Each number is 500 + 40 x the weight over its row's rms, rounded and kept within 0 to 999. Layers, rows and columns count from 0. Numbers have three digits each. The size before them is the row's rms in percent of the matrix's.

# layer 5 attention value, 160x160, rms 0.0672, rows 46-95, columns 80-159
177:498490399484474436576508541463516466564455511530505503501501502465483515563505502430491501540529479425476463506427463497472560444555505453522525485489513484558491468490470495518471535504521541442488489488559445525515579423544516461525498504
176:463480549551560510496488493461493583536490487552525499513537447502469484435481473474502461527481487545455430515464471497459501535523532497496556549476507431489537493528515493469507545519452646500489464469470495509473596495509551475536486507
197:506505551469513603533489484495423443627465562546469486489463499442482529500511468502468443547490485602516491515485511509507488470558510503495427489579497471480497545453517537538546514503493466477551536482503434568499503517505501477514546442
178:455521605436570500450449494532471458415518518499489485496491513493506538442497476512489482484511532561502526519476497490478542530490484482519451527449509488543510557441471511499524437501428520456497482505493414537510564433482562479467544469
161:496526486473423470495455547509499419511472439574507472508496493543525520443484523474426526478528470394464447486535483475487545532531562573515531556523482475543452390506460475493460534504449486460511585486505417536513544446566503456465489500
188:477505572497567451465408470478427488525458552564515495538562400494506438451512492502535456512445517560499470506524512516525508555491525581488479565484530460517548412459524507476508443489524572428501498498433428507478559507455557487465449454
172:447505499501427509450445535493490548479528432558535474505506473578525482493426509512413480510538485499455503567557480450523443548486593512500536507537495534503483477557459505450445522514445576621436504451520575424502523523534508531393504544
179:536478470505511467495466450479588451527473584554502506507481540489508479557551497478483467495491545423471463461416477503445555448461422544502540499443498492508504478563541490522522451497520526437524487512469415506488563501523527491538486523
198:523505394495591481538541549447457539448479496562504504536548452493511491592478516488530522558496473556526499514458476512502537527511551477492536503436509533542545457492502471471507525493507623476444500500531499401510469426492495482477487507
162:508521471549507572570536485540470513468515614427487487477449441452478529477483499514556450506560474561574467469458488495487479487515484501487551460417488544442494486462560504519585507497423446466506524541513467512517561499522461450557459471
187:547508475552567521479572444552564535470511490482487519473530553523484490422542481530506550393465472399512448573450504502362500499478398458522489525483531484494505603506498455497511482503539510501516504476484511484480475451476525522592497533
177:512477586478480436476562500504536528491452536541487513492443559526526516619552513515447482499461562450457528465481471490499547484484490452503545511505494536492555542510520571500519455505616413496491471515457552532508488547478537525518527536
162:434479510496523454443451388476557499468503522544538496495482564537510474476530478562467457491561508487469576567503485457457462488454467517515532503542526536482506594544477509502472452499430518587480528455502546460485566514531578536436544527
176:502510484500540417456453422482552546425529530461527523487558521484494437421501480548580473412530422480521539550470522440518459451457416609476513504438532530501444473469532461516496497503501494496494480496477550421512507509487536475507475510
202:543510449464578460515527514495467464489442541612497490510546470494489474537556522499444508538520480467497465481546526478489564537536545550499493599487511459518524454416503509494541500492491425441495632499475409487516525540496547474496486466
177:487492545512531546570473572551496469463526432469482502470473461414496570467546535515492539497513477571541467391532531509486508515519522533495422538464466492463465537469533558508494513513371456563500595510501470531511412533503495493574544438
184:484493524524502487545518455553486509425429484517480507462438445543518579547583534502454593489450555480511564408566506541482547585492518442487509534512517511473509485474513539508481391503495471545482569478455489555513464510451539520484486488
196:496503549406449491471427567493528386529481518636510498524463558459514555580511523533375454474532523471439476498499504461496573447509510548501485523538490528544471527483480529512508464503508439478481597498484436501527573487546564486464513520
076:501511471446460475467432569535525483517517472497534497512443512503504552459543526592542498484461490484486530551459540484557531443516452479491529536457498575520515612490525482476504495496512482494496563500496476484508527536589478506396479510
058:505487543490544353503544420522471517509529491436476501473460489434529503541498482453451450504537521502474513458524504494497511454418500592497447485498504483532480442471504534499510479493472528455534493526510432573506517516419593518447490476
054:493494452513511501540488446495542488458473497524488520485475469471476500508527486471519470541474489532475492445489494464504514507483528503506538536596478506554519551501549482439490481510529505463491477547478422484495534449423597429581487474
090:459492564527503612473414497511520492439454484557462484503534482514498500499540502565530474478512476510511547527510514504439507456478538537504517555513505655435495614496506533483467434486472495513488534486484461561499462487551579487539556513
083:547497506483496467520457426469565477492495532472497520531526572437488450513517534521600491506439475526516440516525467494430473451459411471507537456614488377503468552469552448518537553524531490525489529522472550532497485517502529477482441537
048:501495467468500559511501469545527500446473633527503492529451434480487510516461510501433512455505495518520454485459438493526497486482486474489497496539470578475527624491549518487530475497602484466499506538495470472483485528456471493585559539
066:519504541494557550527535490520511547352510430415469514494519534526493543515532493494597544492489502514502446446441569502476502531441451462498458531472490489511488483432517485521533477487515452460542492533530427559527474459496454462532461474
056:490498522558541520441486579475513514605467465500523506514494517462516501396476493490468443539441489514459517436520488484463457493549499498512614461508495522418514463557464598538471476506361538468532535437483598477498499536537468506492479536
057:467494538488504520463462528478550465537473471574537507496489471472525447491456495514527480466500506465509495585500448512453496560592557542502564508499504626566504589516426506430485535491500507499467553456477414468504548450574441489522493591
060:537502422475508541469476475552508522444480482466529503503491519532481461421506501508540410504505493518497416419563498476492489552603489501508578525472521399552483498461493443538603542484454508476507588506487562500498493548515508442528469521
081:445488430467453494473486579537508547494519472398512513490455542543483520388508515497559509425463492466506488544478542522567521517534371471488499506450515530479515512477521485511553538488564528583510476537520526484494527463511450520439454531
064:477501534537503446504485516514438519389496375537516508480580461573517501525526484545505445459534532441550455511550538532472492475523569548498515557466498601596498453516451469495465501507465490538527478554610567471517449509533484479519500512
056:575519482508618655484556506523547459472453586522491483515498442511479423520497504568433455496503494494466389474494502498504499469533594563501539503439509499513471462489549507548501505498364510451497499500544430479502484462589502487577526496
075:491502506448506433493453512515504510404497457437481532499555570489516506441538506510607488469490496479550451502536554517523474474510404439492475529527500446505526468444524446538554499506527398486534540556482563532480467518508471444442449498
055:503494438451466501477434532543508501477495512487498504477487538496463511465507553550526494470480491491507565517502496497572523413421398467479448529518511429474474586501505502502511517504502492555509485510508548503482546487482509526493492479
059:509483541430573524491482510489527501406479479439475515439473470543502495514501494469464501482458468487489488461503519462458502443470500525489445492523482433426561414523559568477475441496486520442507517507433488513496511533493584478553413528
095:495503566524518550525492534488495508431452450556541503532586500565535489528507495535516423517544525447518403497507474527433492496580564450492594486473491545515473483495448430544471638511513462476502534509583510490516541430549460468512479572
064:557500543540494455537567520496483482424462448493501502485556521486518534557512485514514444521489499504515439478551511501439457513443555524523517471529466383516473358475501494540507543508462433488504522530531556514522456495516501450516411507
062:523493464500592432528505486509453473510505497440462509461494476524474556462528488529518501516459468535509448437511535500538504512437491550488402499544506368451549392456560547504513465489507454416528540544415541524483454540493556438524502424
070:422494481425454489470443515480517493461462533490505506471506552572500574456537506564561487446454491497511486493531547510541482468517366489498470542478496491466538540465540506567511530511535390463509560539488561556501501542505455500525486502
061:503487476489480568471510573525487487584466495454487513494515460519483544458537508531474499482469474476495454502486527522535488410414457490493474473433489501507503437503548528525485558506441478573528528508507549489487482580584417528533442492
057:505487568577508494528475492525481517471485497632479487509516454426531463570469478531444464597551514528517523439521469480422483540551633563507534495494502521569498478516473508480455459499449483545505567498493435500479480534472546464479522518
084:510520506533546580488541530527461499531483476529534468501493429517518515509461476507387469517575522434477528476470463500510520497536635574492506517379510625487502504551470539496453495493448575514493450475572447443512552483565496515537529520
058:462502498564438560510479528545510554551483441596518474523536459493503509455517510539476513525558511495480502525541573507511495494572597459490584557531501542555474511511485454475462550491449540539520520477543427506505495524531490500374507478
067:509499451542524486464475428487510493583491506592534471553529545461505444529464488524472508546466538499493508472528490489509504533575528472534540493499531474556491520522477448480479517497491514509464478412496514463515528451550543510375567495
096:578519505477539524512569525502456462548500457572546472504491452500514523553482491529355412563569518457490494474527453479493490521544666549498556473404479501545514415541490515503463516500427426394515536507552490435513536516571444463535500496
081:445490461521428616491522439473524467599503606566499491504537550455496463505462522498424486494543510527490522570516453455511517431500459463517475470525506526458481597501530517491472523510511626480477421460505498492492523451482565532551532523
080:509496510521542534470483450519538470561508558535573494513485494457503428498452505474456450581469497576449475468521468440544474518477491558515539483521478454505501559521496519444484497511393541455477541408446493500492511621495505507451557514
060:504497432476478458523499414539491573486517485497494510494489534508470478425500512478589502447587521489498507481551511511568488526526402416489548494556524478485480544463456437525602535493579545580509458542528533500491517454385502529511469484
066:445515484488509467490416417495548498503537451438556493534489504543515468433493524493612508506474524474506457534500516501505506526548410484488541528519501566534525624490434416477547532514455513533464552522525491527495532581573459508447524553
057:470514487501470518528515538474528535541532588546499481508424403530500511446479511485510575484519488514451545490456494514505498493478538539482543499536496562430484439537491539481494478489534538481471564463490390483479538517413480534524456497
068:446488524523477476512432525482475474628527532530532502530564484587485453528508487512509530494456499501507472542514484529481518473447529525508460518510510525489519448531490502458431512503506607539466514492527534532497505534525526513480562467
# layer 5 attention output (transposed), 160x160, rms 0.0633, rows 46-95, columns 80-159
188:464519599526519493540534417509475469466502508466484514475477476479551475467505463522544498429513574486549477447538571498443520549441524532523547488521485536497478501472485518535532465464442482600516486490523519431475470538473527528509554477
191:552508451489504547478468522485481471467494501507497517492489549494531449527484549578479475508473523499551564438541490557526558469368487479555475481436481581474489494434487504477445505493460413488568533575561515492502504489458489474509481523
207:548516479485479501452484606553476525410491448403515516515505493554509466479490531433481529510460517464516520476527504553481487490470548482501549520421539479481518519545524534518431511518504507528488548469447557535429545542443489514464448562
184:540475446482480570506543506477456474532487497529536573523552479500450513488468549496451538516462522506488474435491509502532519447553529507461544431559502508450545524495491471468475502530540410522511514491510573449490518535516422522546474529
172:500523463529523488520520474510467483456476501446559493533480512416477511486495457538522475435518470539549530524484524497469452473509496494459517463506490488486471519489503453555500492528510540550461468495482527486485450557500556499566498483
199:533477458462464529474520504501489496486512530465500561436546526462476487520504520502472469545534448508522516435531521564584515478493437464471509483475503560479491533486552500524515498496532512527533487493542494477531540508583445490492528592
194:488513441519504493475562497511500490544530464485538535471503513441449485511477598550548505492406521490470508541425546464476538438487445518546495476494495500466550497535530473497517468519501466392501499593495489532535425501481508487569439446
195:475475530502544507535529465507510516504506540504493484467542477518548438477512426472512499524564418484593514456589484511561488518522538429459517460540467550493435520438475488527513489445506462523527517513612529434506526477507443487421579462
216:476535648476424455493533393509505559500516462504510573476484509487441538504523505553541467477450512479463417477480564514487529474449460550545475577550484491516462496493490481507478497509487497521570434542443493478594507490534484475546500507
182:491497549511468407521458585481541489503545430540494532530535546557463413488508514470436518524445482454508446492538498533479428480481569474478577594499466540545513524495490517539464519485549466471540538451475553533477540503479486500422533542
207:519480506498508575461429538437515463517458532528516482582441498508571513525495432515486534502544527512506517420514441525500521541457558489486451454500551524487450460478458485437430574493477449547412551442545452499495558539398520478482520500
180:540514452488529559502508471490459542461472545497497481466466499499477522456498471489499471515559466516540516544552463519545517541539458512545490475489454448470511509475504481481462486484420510500626467507545525409480509438513482453479528457
189:541447412514489578504529576513496488603485533498497478488536481483539467506473547452512545507486514531455489495514473487543514520516535477481494394492524492478506493546486487427480539513495432403490528560565531505548520499497441471497463409
172:471480457519493492498444526467501407560499531573439419526516545499545477484543560471506542541500521525533476485505487474502523551485540432569483498527486530553490510560517508453528551411569488450499506544550485535482490516570466507437525483
197:529527521456472529482497466515470526455494506371515519494444551489443543500520459558501503484509488541543497549492515563508427469481483459493511495468484505503486534565534488505410547541508570571550439502486528514511531565562493474531514553
195:511467499468507545450490505504505546452511441474493448611482528555476488503482447516475452518423494520462519533439491517497477411494502408491482487461469507537551535486482539464494529527586572489499530491473521556439479496506503520517406538
191:532484494466455561508549521502530560533542535481483470582490461478500526501460461527487447475526448489447444516517485553515420474546481416559480444552428486510546525456527475454522549461488529535553469506531505445425559495549482484541515476
168:496529454483547524488571427544449521424501487406525408449506512500510471448502500504522519490460504515594509514509517489533483468550505492528524473513498461476504556546509481506476502533510523540587490530536589469442480531499431508486461451
062:531531540548529545553467452512526495506517525543488496476534502496438458508512486467455529508496505555490475477553395508471437516485562490555455474511506473480433468491555527527488473500514520484451422490493510388426459462500538517553409500
042:480468543489513586469503565455522483474474499482510597531417526550508489466499527472559480527477451539489551529496590538452523479493425451518526511574511498466563515479487461555520573387491463594516528489492518565456512491464448526469504537
042:514535464516461484420504554441511501489543545503437444571457556542515487464507497516486539450507564545494483517517480484446546507461524459572524473491494483506539524490541492463486551380504494490533538514556599554370541486559417550474506524
100:575513416520482434540492564493455561550495511479464413515479484496544479486509490469509536500502562525493475484514498534540457536519446513545425527499480470547474445532444425478479514602527495473518512580465510448563524518482456510541477459
092:476494440488490515499461541490478551500521519504428372521471474601514518491495503536482538487537551505453541548514478455521528449500570469537433571431529583548514477516452546481489452443502474508500516508548490440459503498490455526485493463
042:547553449485540446453528538496457524502554480584455474488515539500482508510443538506534546495526553506453511500574473450462473491530574497528510546495457455501512408491482486509510470469484491482492490476523473434425483486597577502417468500
040:517351467481458555531458522454487551562479502489561467533509478485541497500540393498528530437580496505521504536522463539568534511547526526440480449526511552525544422498528511490466510542491456515470487479415502485554520487456529466467477533
045:476549536518493439517499343479514442491497558491516553460554545515503523537542504567491488502509504456546500573468605508532555517484480482502504438414462450587421530517515511491530522448510543495466504521504528540497464489446474445577502460
044:503522445546524432533524452531490468518487535509531341501538536531484570510523505548518436469530510522542452461511425408479504503533485488603469497436448434526488533506526523527525473485528509453555492519523520444508431536464536516516488454
045:455488506551525532516507487493473473499535509481546463567515544478431497548485474563474508530556464494460511464423436522498442481455459527401523468476534482428400502493547503492414455520522484556515467519516489470624466502416490484510528535
081:515491568494531535540505411499525535515482505524539631465524498455448450506487476491489498550526458511467493501524437479456463468500563498475507476531536514467439477467584534492474452478509474466454480427481517446505452480457561491498534565
047:497417492555534552542521560492527420577462545468552520599494506470479519402476487434509521529484485472473472480432487510538475534507342519419595427518525474472485536489491533477464504515522468445479516545373482528541531489454490496512508493
040:484535518566485488478458424503444478507587521496512477533561520539476554515518515489503548515547496459515515439495523484508508567526464506459557459425457407458427503479495469460468501518496458452495514538430529494581424530481494451511489434
066:489442486503478570522506507508486572505477502496505488506542487490442443480501418465501537534553531500428546526471418517527477453503543531395544483485596536516460475508555561459443428566507523522453493420498448453573501484435507508525538536
046:526533453543466574517477557474511582457543508516428564477482467483501452452496515437463572524496533534464493508484501561466450519463560505475540517559556551445492494533525472518491448423486515472422454506461556539426453486587459494553517536
046:514518478573469549506516497494493482525525561531423447608507542462534475468506530518479553499515549531505503525493584520542470540463501408600542514503503555495466535482546468512470528338469458468494467537538552572400535469480418491501523478
105:463494435522512485497538471486512498525521558503568534517467520467412561518469512486504523489508483515464503517464501411550535520477485552400490518497480480531517499501530557469503450388458478514471510484435474487414537522477549478512483470
057:453410454505467544462505503497482437518543556453510399522467509532516515451486479509542525490527548474475529526453537507511572480536457492404530539511524540545544520535455515443490534528507522523507512523482519535586563489466475491477565489
046:495486561465461539459528574513467519494500476485448427596497521471555408475509462440512564526506551504551579554468550540521442504499500456499586507533552581527477457497506498482439553539512511507500458509559505552527580455465413517454498549
061:506491496520585534536527502523489541484503500525515542513536522439417467483461476446488551499554515502454479517507476463499475483490593460484541482524498526518479429505588533481492411389500512488472469454496490417431460463447543485513489544
045:515454516532501559499488414509536539490574532556471491445501489483533478516483552510515570574455519520456514467525527526486506499527545476464500541532511504427468444454506452445507496584527549486449482474497501482567486475562584491459490469
046:481511459529500449467484506478469447489504528395523504497473540557501530488514488494523444477484505493481509484456541527561524479471369536432466502473527461499556581510425493501521576591542492521559505536512501556590500538471456487557572431
087:498514531547497471502527461492518440528515499493536574484506541450530517518497544485526496490458471498531439446483584512479490591483412510528548444567425419458487549495506439506537553472501475474533509552421538599488502517529503467517479483
046:456489520516536490497477421469522454487499534460611612444510481525427519484525471459500456517507484495455487450447438512502490454474428537416442442466533471438502505476498508505520505594562480513494525522464505487552430520516549424628542473
061:451560568492461455531480513531513492418491499407542486419538465535502506519528477497493455497505457509501491446479449490486498484510452568382450481426493465488459526524454497495505480672515543535546487494506444512621461565461473514564520490
103:432489526572459505465521482507531448469533483456537524484502527482508519497485504469540526454477472477504481439446559507537549556493396515395538479551478429450509552511486475508544551547500577577510487494470482628524543496523515457471488469
059:503590470500580391468474540495485497472452478507434482439449478553552563493499550536510531531490537508472467454546553486457467533530519510549522546445472468519513465482440497526507501442494457533545572529525530449506443538511495511457463490
076:458575516519518496492490493502537428444515525505473448493457548581495583557509545574480507487528523528498491510518567521435503479481498460601475487477442479543516488480480501546514553358516505554528512563598503460453429492498508519492411481
055:481514545452506478513498560445491561520473483467545682487509490520475465474478468476474490509478440467471519553491425477445521447493577570410535491510554474464508470507531519530481447480477467503457498422493468527479473515526490471472561571
053:526528514513541493566529525532539516510468533542549479487478529522418501549500488569477483488508491526485468563539418454439436479450540493563490469496467512530461478456576574530450445381496512487516498471496490396467444474467573546504450531
045:557537507504500450458527460485485461524485496563508586477498513487475506550525512511458463447453479503551502538505494447518517488499566455611472554510460431519535528503501488549591533412468514461461482518550587523396544469619499462524486446
044:522570495463490441511542559559501468446443497508505430513450470498526541548472540502442509526489522473496496505515523454518444499511468481477492530491456540553527486443450499492522497548495505474527540483498484433591512496537577561488552512
# layer 5 attention query, 160x160, rms 0.1, rows 64-100, columns 80-159
095:498475463532456516508455509470532500596475536512523490517485573432530469604415515521449560487515483523519439488543452411512495518443527532466474434487538513537476530484526490486486559510565517449562524510536474405516504535495487469446441522
113:490542504439513499532563511509445485420501514500487499478526453561482484409547475501528461529542535489467537516453512578524447481537489481538540598463494515452506449556526518501472423465473491527477435457460531583452549496516511528517566511
105:476518542574525442574474427558499539508533472511514488517473577433521438442490484522527541470411493537529511500502511496454462520513471557512412496486476420464548489474447480539444478507415522484479436495488505490502472505448532513473500457
094:484476491506494493468455506510542496488535486494466518486489528571475536502558530496423480472492541468449542499525595496517576486502431494457490511544462418541588537473456480469528582515566503527504601528516505559506462463493495504487531504
060:473523514435501566530553464522454491510489618569505492539553524494442439509518496443427495459584506578439531477436471492542488446475485514499517584506556512499475501516587454487513557463626499522513560419489485490475576521543474504471498514
124:454493479447488546543552536470469460505486568587475529547535494454500475550523520499474450485477508515445444483564509496533452448496475491495533524611546541504462498545551490494501507492590428507517554474482570517470560525497459502523471552
102:541499485451499538401461524458503466554526459519486517479517476513499587574539540458477418537551545474542441514560516460487526478512539534479481500553511489532449587543490492486468489508577530591517568518573488495496507469487498543518521528
109:435508456438464554497549515466445472500466595519481521516530461497489489532534531463461461495551529526454466477531467497556476464492517483505545541547565553495453499510584485484499480469597445514515538445489547509464590522514474524523518556
084:496492530559514459532461468554506536478501447472520462498459541495501497425502486566526547490482448489539569532465510565464502542494468512512469490431434433461594510454408524527507493515368548445467454531514467512526460509475561470472515456
108:571495513520513464474447479491589553553559415508500485472466576496518485506466463512494515506405502459494443530544582406442531486484523564479448456512470448542510507491444504502458547530511553500511475566529489482519424455477517457437489471
120:474528515437493501512554522497461480412499526469478520490504432589481487411561480504517467524518534484473560497452533580530481481531468457529535588489507536435516468527536523479485427460502475528481458461465532612453546523531512538516579514
124:578494490471522462432485510458531501537549372499493490473513489471515559583522471488539424510438524409512414503581573408460553470532612533467474481536500546547406513549484537492466485527519471531504494530537484465492442435491496488518491519
109:454515492424505540533578491483419461468470581537472521530559459520465474472567504467490457492554531526430485499484503526543475452518492481515558567527544548477470484532593507483504450461561430521496518444461538561459610507549477526537532540
091:429511491560463515607501433545489500494489575532506483522490579467466424427504511520447553494516485586462557503458488546505427460472428542520453546486473388468609495481510477514500557488458563422490484503482509522496539533468546467490491466
098:467493501542506459556466458551509503510535498558489501506464567514490457453529519508452524464431517518431538497528586513521507457489409545488449538548462380525601487473435478497475580503512533530508529513474505524505452473466496483471523479
093:479524503460513474535572484543463503411480547476481503495517459588464474389529482489503504498549528521454563485439518578526493480533476495527539608465501487448530452514527507477485481456473467515474457448446505572470555505532495515511553485
088:470497575469523480489567520503386460429464517509482531519526433508473524471560522483565430443505491490505520458505488598511523547523524426515590498537492567448466453490505504520527440494476443536497565416499490532504517504529438570584511535
125:564475533485526447392483521462518514496531371439501491467492460536527592536506466517566458510464487405549476506517541472441561554534583453487503431484481556517441513492459557493513447524446489529489497532548459493525421469516511502526511500
095:574516544498564497497486501496468502511539407503522505501466504464564463460487471530578502522383437460491417543532526507413448526491546513525517426572493570496423470525446517535453442509422501477491425521517487449501472476504496456493485497
113:522472469458486495431527547447497480486492441452488505455532424601486610553547494465506461503578501428507519478478513500543574525537568411479564486477503577539448509503498562468576492509511462534489552487506461515502498474552493490542516519
092:456529504424490494519565503503424466427487574523472503511528450547482483432545491511498467517544522521468535499485499577526446470519487499530539599491520526454495456545544509487449418456508476520488464444460546587460570520521487539512563531
103:556496517533497462454464484498600571501547392468518469451496551515471537523467441506498504524466506466555501532492587419460558502499555541461444457416464414555486491503442478485476592522497541536498454548515515480534422451498542458482478458
092:485492470458459527427496494458513520506466565429487494468511468579473564545511515439438503509625529507508490488467474475584574500486562473472541519465543519524468522492579499467533524474593511538514541455511489506492548498528488532468537519
102:463517465436489558498579544460442451482466581539490524512563445488481489530510517478477447526550517534467471478499461506539471469499520473518551546534569586489412494537583496477504464469574447510507522438468543497466585513539469513565507554
083:458527516526488496490481463556445449517509522517482503532540535404507543462514489551464488486442518561527464492556501485473452486517509553510458499533518441451456546499521460522464411498487482470511438480489532515494482503437500621539517527
120:563525437454501545542530545450512491549517512556503513507493487453539428540431480481488482562467491504471400524519473429487415467493555513519513475557556606535388462573554527506459483496551487470518428514484527454476547503519462415498467515
100:431510438526450515562501465507482535447464546474486467493524500548482490461577515471501522507575571535480540527448470557587460452499432490493453584415499508484560498514572490477498463457526474481498473476446530531467558526539522507493525516
104:466518507447487515474534502518446477447471609503470522516543492565428490431544515477470508520587528521440493522490521558526491452517517520492566565513498481480495474557531502485463490466534471526494513460466522600472553502518487538492558538
092:497508503576479430552495459551531553496478493467530463475465573542471459436465493487515594482553474504521498498443487502493521504483569529489477490385446417518519455476441500496459609507408579468498441483496451461507484490470532472460503439
101:565491469450499548429491510438530500579517446508490505493490517465526545579491470485499451533476500436477357509585554380480526475494599509483547434581522563557408501536523527486487526522592514485537517522553493492506488471493483454455488536
099:520499536496502472426498503546498509406500461434496480466512480608450549414575483493514504497542489458483585535455573576498593500507502468480579521430446450493543488480438514494541525495448501529474512511505503572518450463532521500514556481
094:474538507452532450615554499540472504436497553556480510534525475522490402407525489498513475473466506534456556486450513570508433469525420497549469615510498484450545468505519510510471464468476458502451474480442545543466552498507487525524510473
095:589484506450539495412476568449509506497506395486527497472553496516521560586498465526576472482500494399523458532539503402475574515494612494476467449464516542524430514528505544500543516531498501506517538544556459457519461472515523484530518538
083:456505506476549530579548541531433465473488581547498514513526508471499423372525543537501476458519498557451545518516464612487458474475457542548503541503495474421528458532533487551490495457414434480491518458466491519494550470515526504535591496
118:428523486500483526532520443505441457548486631551504519528486506421496501474535577509486486481544517620499498476543438517515424460490432584521501539596538489447524517530549441508440476487540556525528527438517535515474573524451464565482512528
087:507503466546457497537465521518537505517542502545496502484490573487519400529426488493418521543424533518434459521554568430498481447472472535486443522502502431564513471485502500501440550491550505478530482546489549497483485491492484409488485491
104:554486519539537448467445523506561573488523371463527476486486498553525495494454428515519537518400491425524492502453537487445551541511538463493485440460451515528502515459415545508511485515441511487479449560508480471524406476510526484522498459
# layer 5 attention key, 160x160, rms 0.0738, rows 64-99, columns 80-159
073:445505483568474448520467486502479435502454470481538493453518557492477409468484558486412467523498531492479439440465526521460524533471534474509513547487535575546576541502529535552502488525415450451533510525494533465481470546442501522509468455
083:495566537472476474531557496563576506507514495470543533505482458515522473516485426551516495462429506526471484480486498468497476459490565450503497431486488485532411405521433533453466509510539528535472488492446509551500498458444510480515548518
076:426506410474411551464515506565509491486452536480580486507488523496552537514503398532500484477516522503505508452544425496521523499513498500493550497534492420473553543508529476521526458516465438500553514467483446444460507478445427488551480538
067:553469519555560469566503486394470488528555476502413506545465447522470476511515574484512526494527429516504535583407524539495491510554398533479431484502480510521427502505467522495541559461512540503437493533552500545547472504550553482426518467
044:496507514553439615441498491523507525492530488512548514444473461509466466545532509548493462545498524511539461504514472517498455480466493480493491451515497544439487384494469470456485550506551456516502512513513552505515571448445516483441526563
045:532505466462511496511459534505545479504510535550479483512440486525471439441491448482465492493555505458499560458509515519511471514531507494480446427499522543486467515549437555450477463462642575525464503478516486528483458561525525538518552570
108:548509529507499453482569474493464532528572423489471473490475443431509558532508518489570416461484503483504476565522524455489521494520482594498433464541460464500495464521482530475500512512541612558508439501493447552500437444492584483516492495
045:474494506483485526505471510538541480508539536538508519450479419526465463508513465510465441493439523456478511457479514462525485494483558490481465505508504550531505513521412525431482473515573547538558545478503521545439477505487509525549604508
044:479495470450542358525460501575509478539503483480463488544541557537450514454477452471499588508486525489490546498443484507498520504541546493522498540418534463540550579519544479522501476512468470495498434428526474506503499496504497530546419525
051:468476479588461478561483504387550497510457484449466463488572527459509425454480540493533514473465428523489512497467525527488501515518428519510493522529448452564487515514516540514571559489484516469481528529456461480527461563545530479530475489
093:514518522510514441597535479488580446507494501461531559523513442525515419500505455564498552487442505507521491482436512527488488513522515429488500395496503542589383418465463521498505546500496513504435534502469470522488467490490492506490558467
101:528516488479478481462590463469490519486562417492480487470507485487525620547510454487513393473547518505520484515540535424512557522511507572478528483542479444534479471525481512498533464499530567534533474492473423528496445503460544452520511507
069:495498514449526558489537530480536472463516519518509546484440424505464462524515451540476461524412517504495475503524494473546457437471538461493494500482521533500489456559411514435489451506565561534509514524470549597494541521444508479521586538
042:472488508478555461581531532453518529494515459458472526524470493472487463498487420509425558460432498490488530518459422506502443453554521517492510514518518392520516553518484475571494426460455513509503504531516500519522482461521483510569486422
052:490471464538524477587494513480558507559492489466464491526458468517503412397496509460484567480560464490491522537419439535502431553585424574516441444503479446516458552492481561475524518481490455514465491550543416480522463477564547484473520517
076:537543521513495483577541474511549458517522433486563508471507451504539447475469468561493507501449508500537504478519533519486457498486558459488507425524467518536379377483449561518476543506515498469455495518473504554491491495441533496523496484
044:480532543527526557435562472517499466463543496516555532496473469541540547503437491501495421484451502487511456478583537496497499499420581527504471530461516631389462454505382564517438536499542497488445456504439531530510514519446538475512542543
056:517478451477508500461478464529434435515467524492517505554496547512507582529499488485490458524594505561506486458557515473503570519521478476505528441487545447542536519456573472504503462487457493499499466480486464428502422515540507498521448496
060:493553540495498529460539525557497524439477448475520520568486522511520553432449437442458560494506501501555533436498488530464490523502531536543499491453536509432436512421471523487422535497505470464455481497457482484506570446472483495491493573
050:498505500498544526489490491535466468526532510498506476603465507568498510510477477435424545515584518473600544529494516515470546501509541454465516502485547524544478511531526455504506481493566479534485496464554486517503461545491500418449503532
064:524539495440499446516559482567551489518504509491552535452478475517513421508514496570491456475442539500472461505496528495502500462460579433480488462501501551525477401568412555489475486538522542537514486519486501567448476498446527511502544473
097:447496495491449621422468510444517508406477589493507484478571550566472518563519455489450481487550461507545513540513498463510511467495467508478556565488495447515538506579515430542577555508485503498552536452514513484500529583458446420462456518
049:527486504518485527488493457449479474480536476537509501451510493501515464586532569552532469507516480509505427555539540487481547490446493451467508515537467539539571445535461492486505543519515499490504525523478564547508512580503527492471530440
052:469492536489458566500537506494517466435516504558499528462434453464454503542513485533468471557424527516477448477527483483492452443453551420478512493466513536459516430516463448457494467492563550526513549536504592548498535507427528488488564517
049:450493511499464550463490516481504531472548525499507486489512471489523515566516464516517449524455538491490458457570509465535543477454481450467560565504514543550562500541521409475558439524507510567617549458481515558460530541455497509527553536
054:533504480412509510532538514538532504484457501500516490514498491468467478448528444470454565498500463486494521531514466551486420449528541497526443386438482521432458478427542532468442545491580504460471522525461516471494592418481495524489449523
115:448492501494478445514547512488557481518527524488473493468451536507513443506492506479517540421485565466441449531488435451526514478447525533493450591449507466523558546570530510468494470526495473534537485490511561502470553481419492480495529446
119:523548573543540420573570474494541503523560433462508512472493438498506423483490528508519454472439549496495444472498557495478503509466548506484472452518506519542437443535449564456433524503498564481503478550509509578492503535460597524513530483
076:463559552575467495525549481537500433466495445498549488408515547512490471492421498513460473469473535525507459406527487466442516507416576517505530534431512459521529505487471554523482523525437454433527494514513545476499501522403515479531450471
063:485520556531609505518547527482525447474538449476434502553446478514524502467461485474490483508505448526504486429519529546455526513485523554516489520450531450477429612501484559454449478486509515401419484575444482544527512579525550507484531559
064:537520565509555504497531480424497523507596518465448527514516507582488506533450541459544485472514480523555503545459544484505539505471504518479493547509496517510439447541414509489510575490518541509484455507528543585541526553518546475437526528
063:519516445464447522498475492512506474499477526534565517465494473485556496489463477543482456495463499494559523522509493517521490509505504467495521424540469525497436342475411510533550483492531531565500490450520515501490438459445477481517558463
116:540472533438511556437488467475462525493512443527443482484476524493494651508595458502528442512513445474531499528485552440517516454575493534505505497542456493468467509504511500523505508503602533554494503499465455533522445417517541441519486517
098:465521526463506563439491454508498522419527494517497483557560511514464610572517516495498446488541457575556546540497528456478481482522444547492529470487480463485460476506478480510545587492557501526469503463473467545568488531559510471490490560
053:505484522545501578516511508475430449466473465463478531456501518451488509532437476518456432537446448559485433471573521450516525466484507487507545492477489421534477469476510466499520399487473590538531519500467543478507482457521456451529464471
049:562518513472542533498525445576488484512489492492526471501535511447506572504564493519487503469532535488529457476598521506535485444548518492519462420488499512486441461486567563539462502478525493479478497514434463424502536421553430461556454475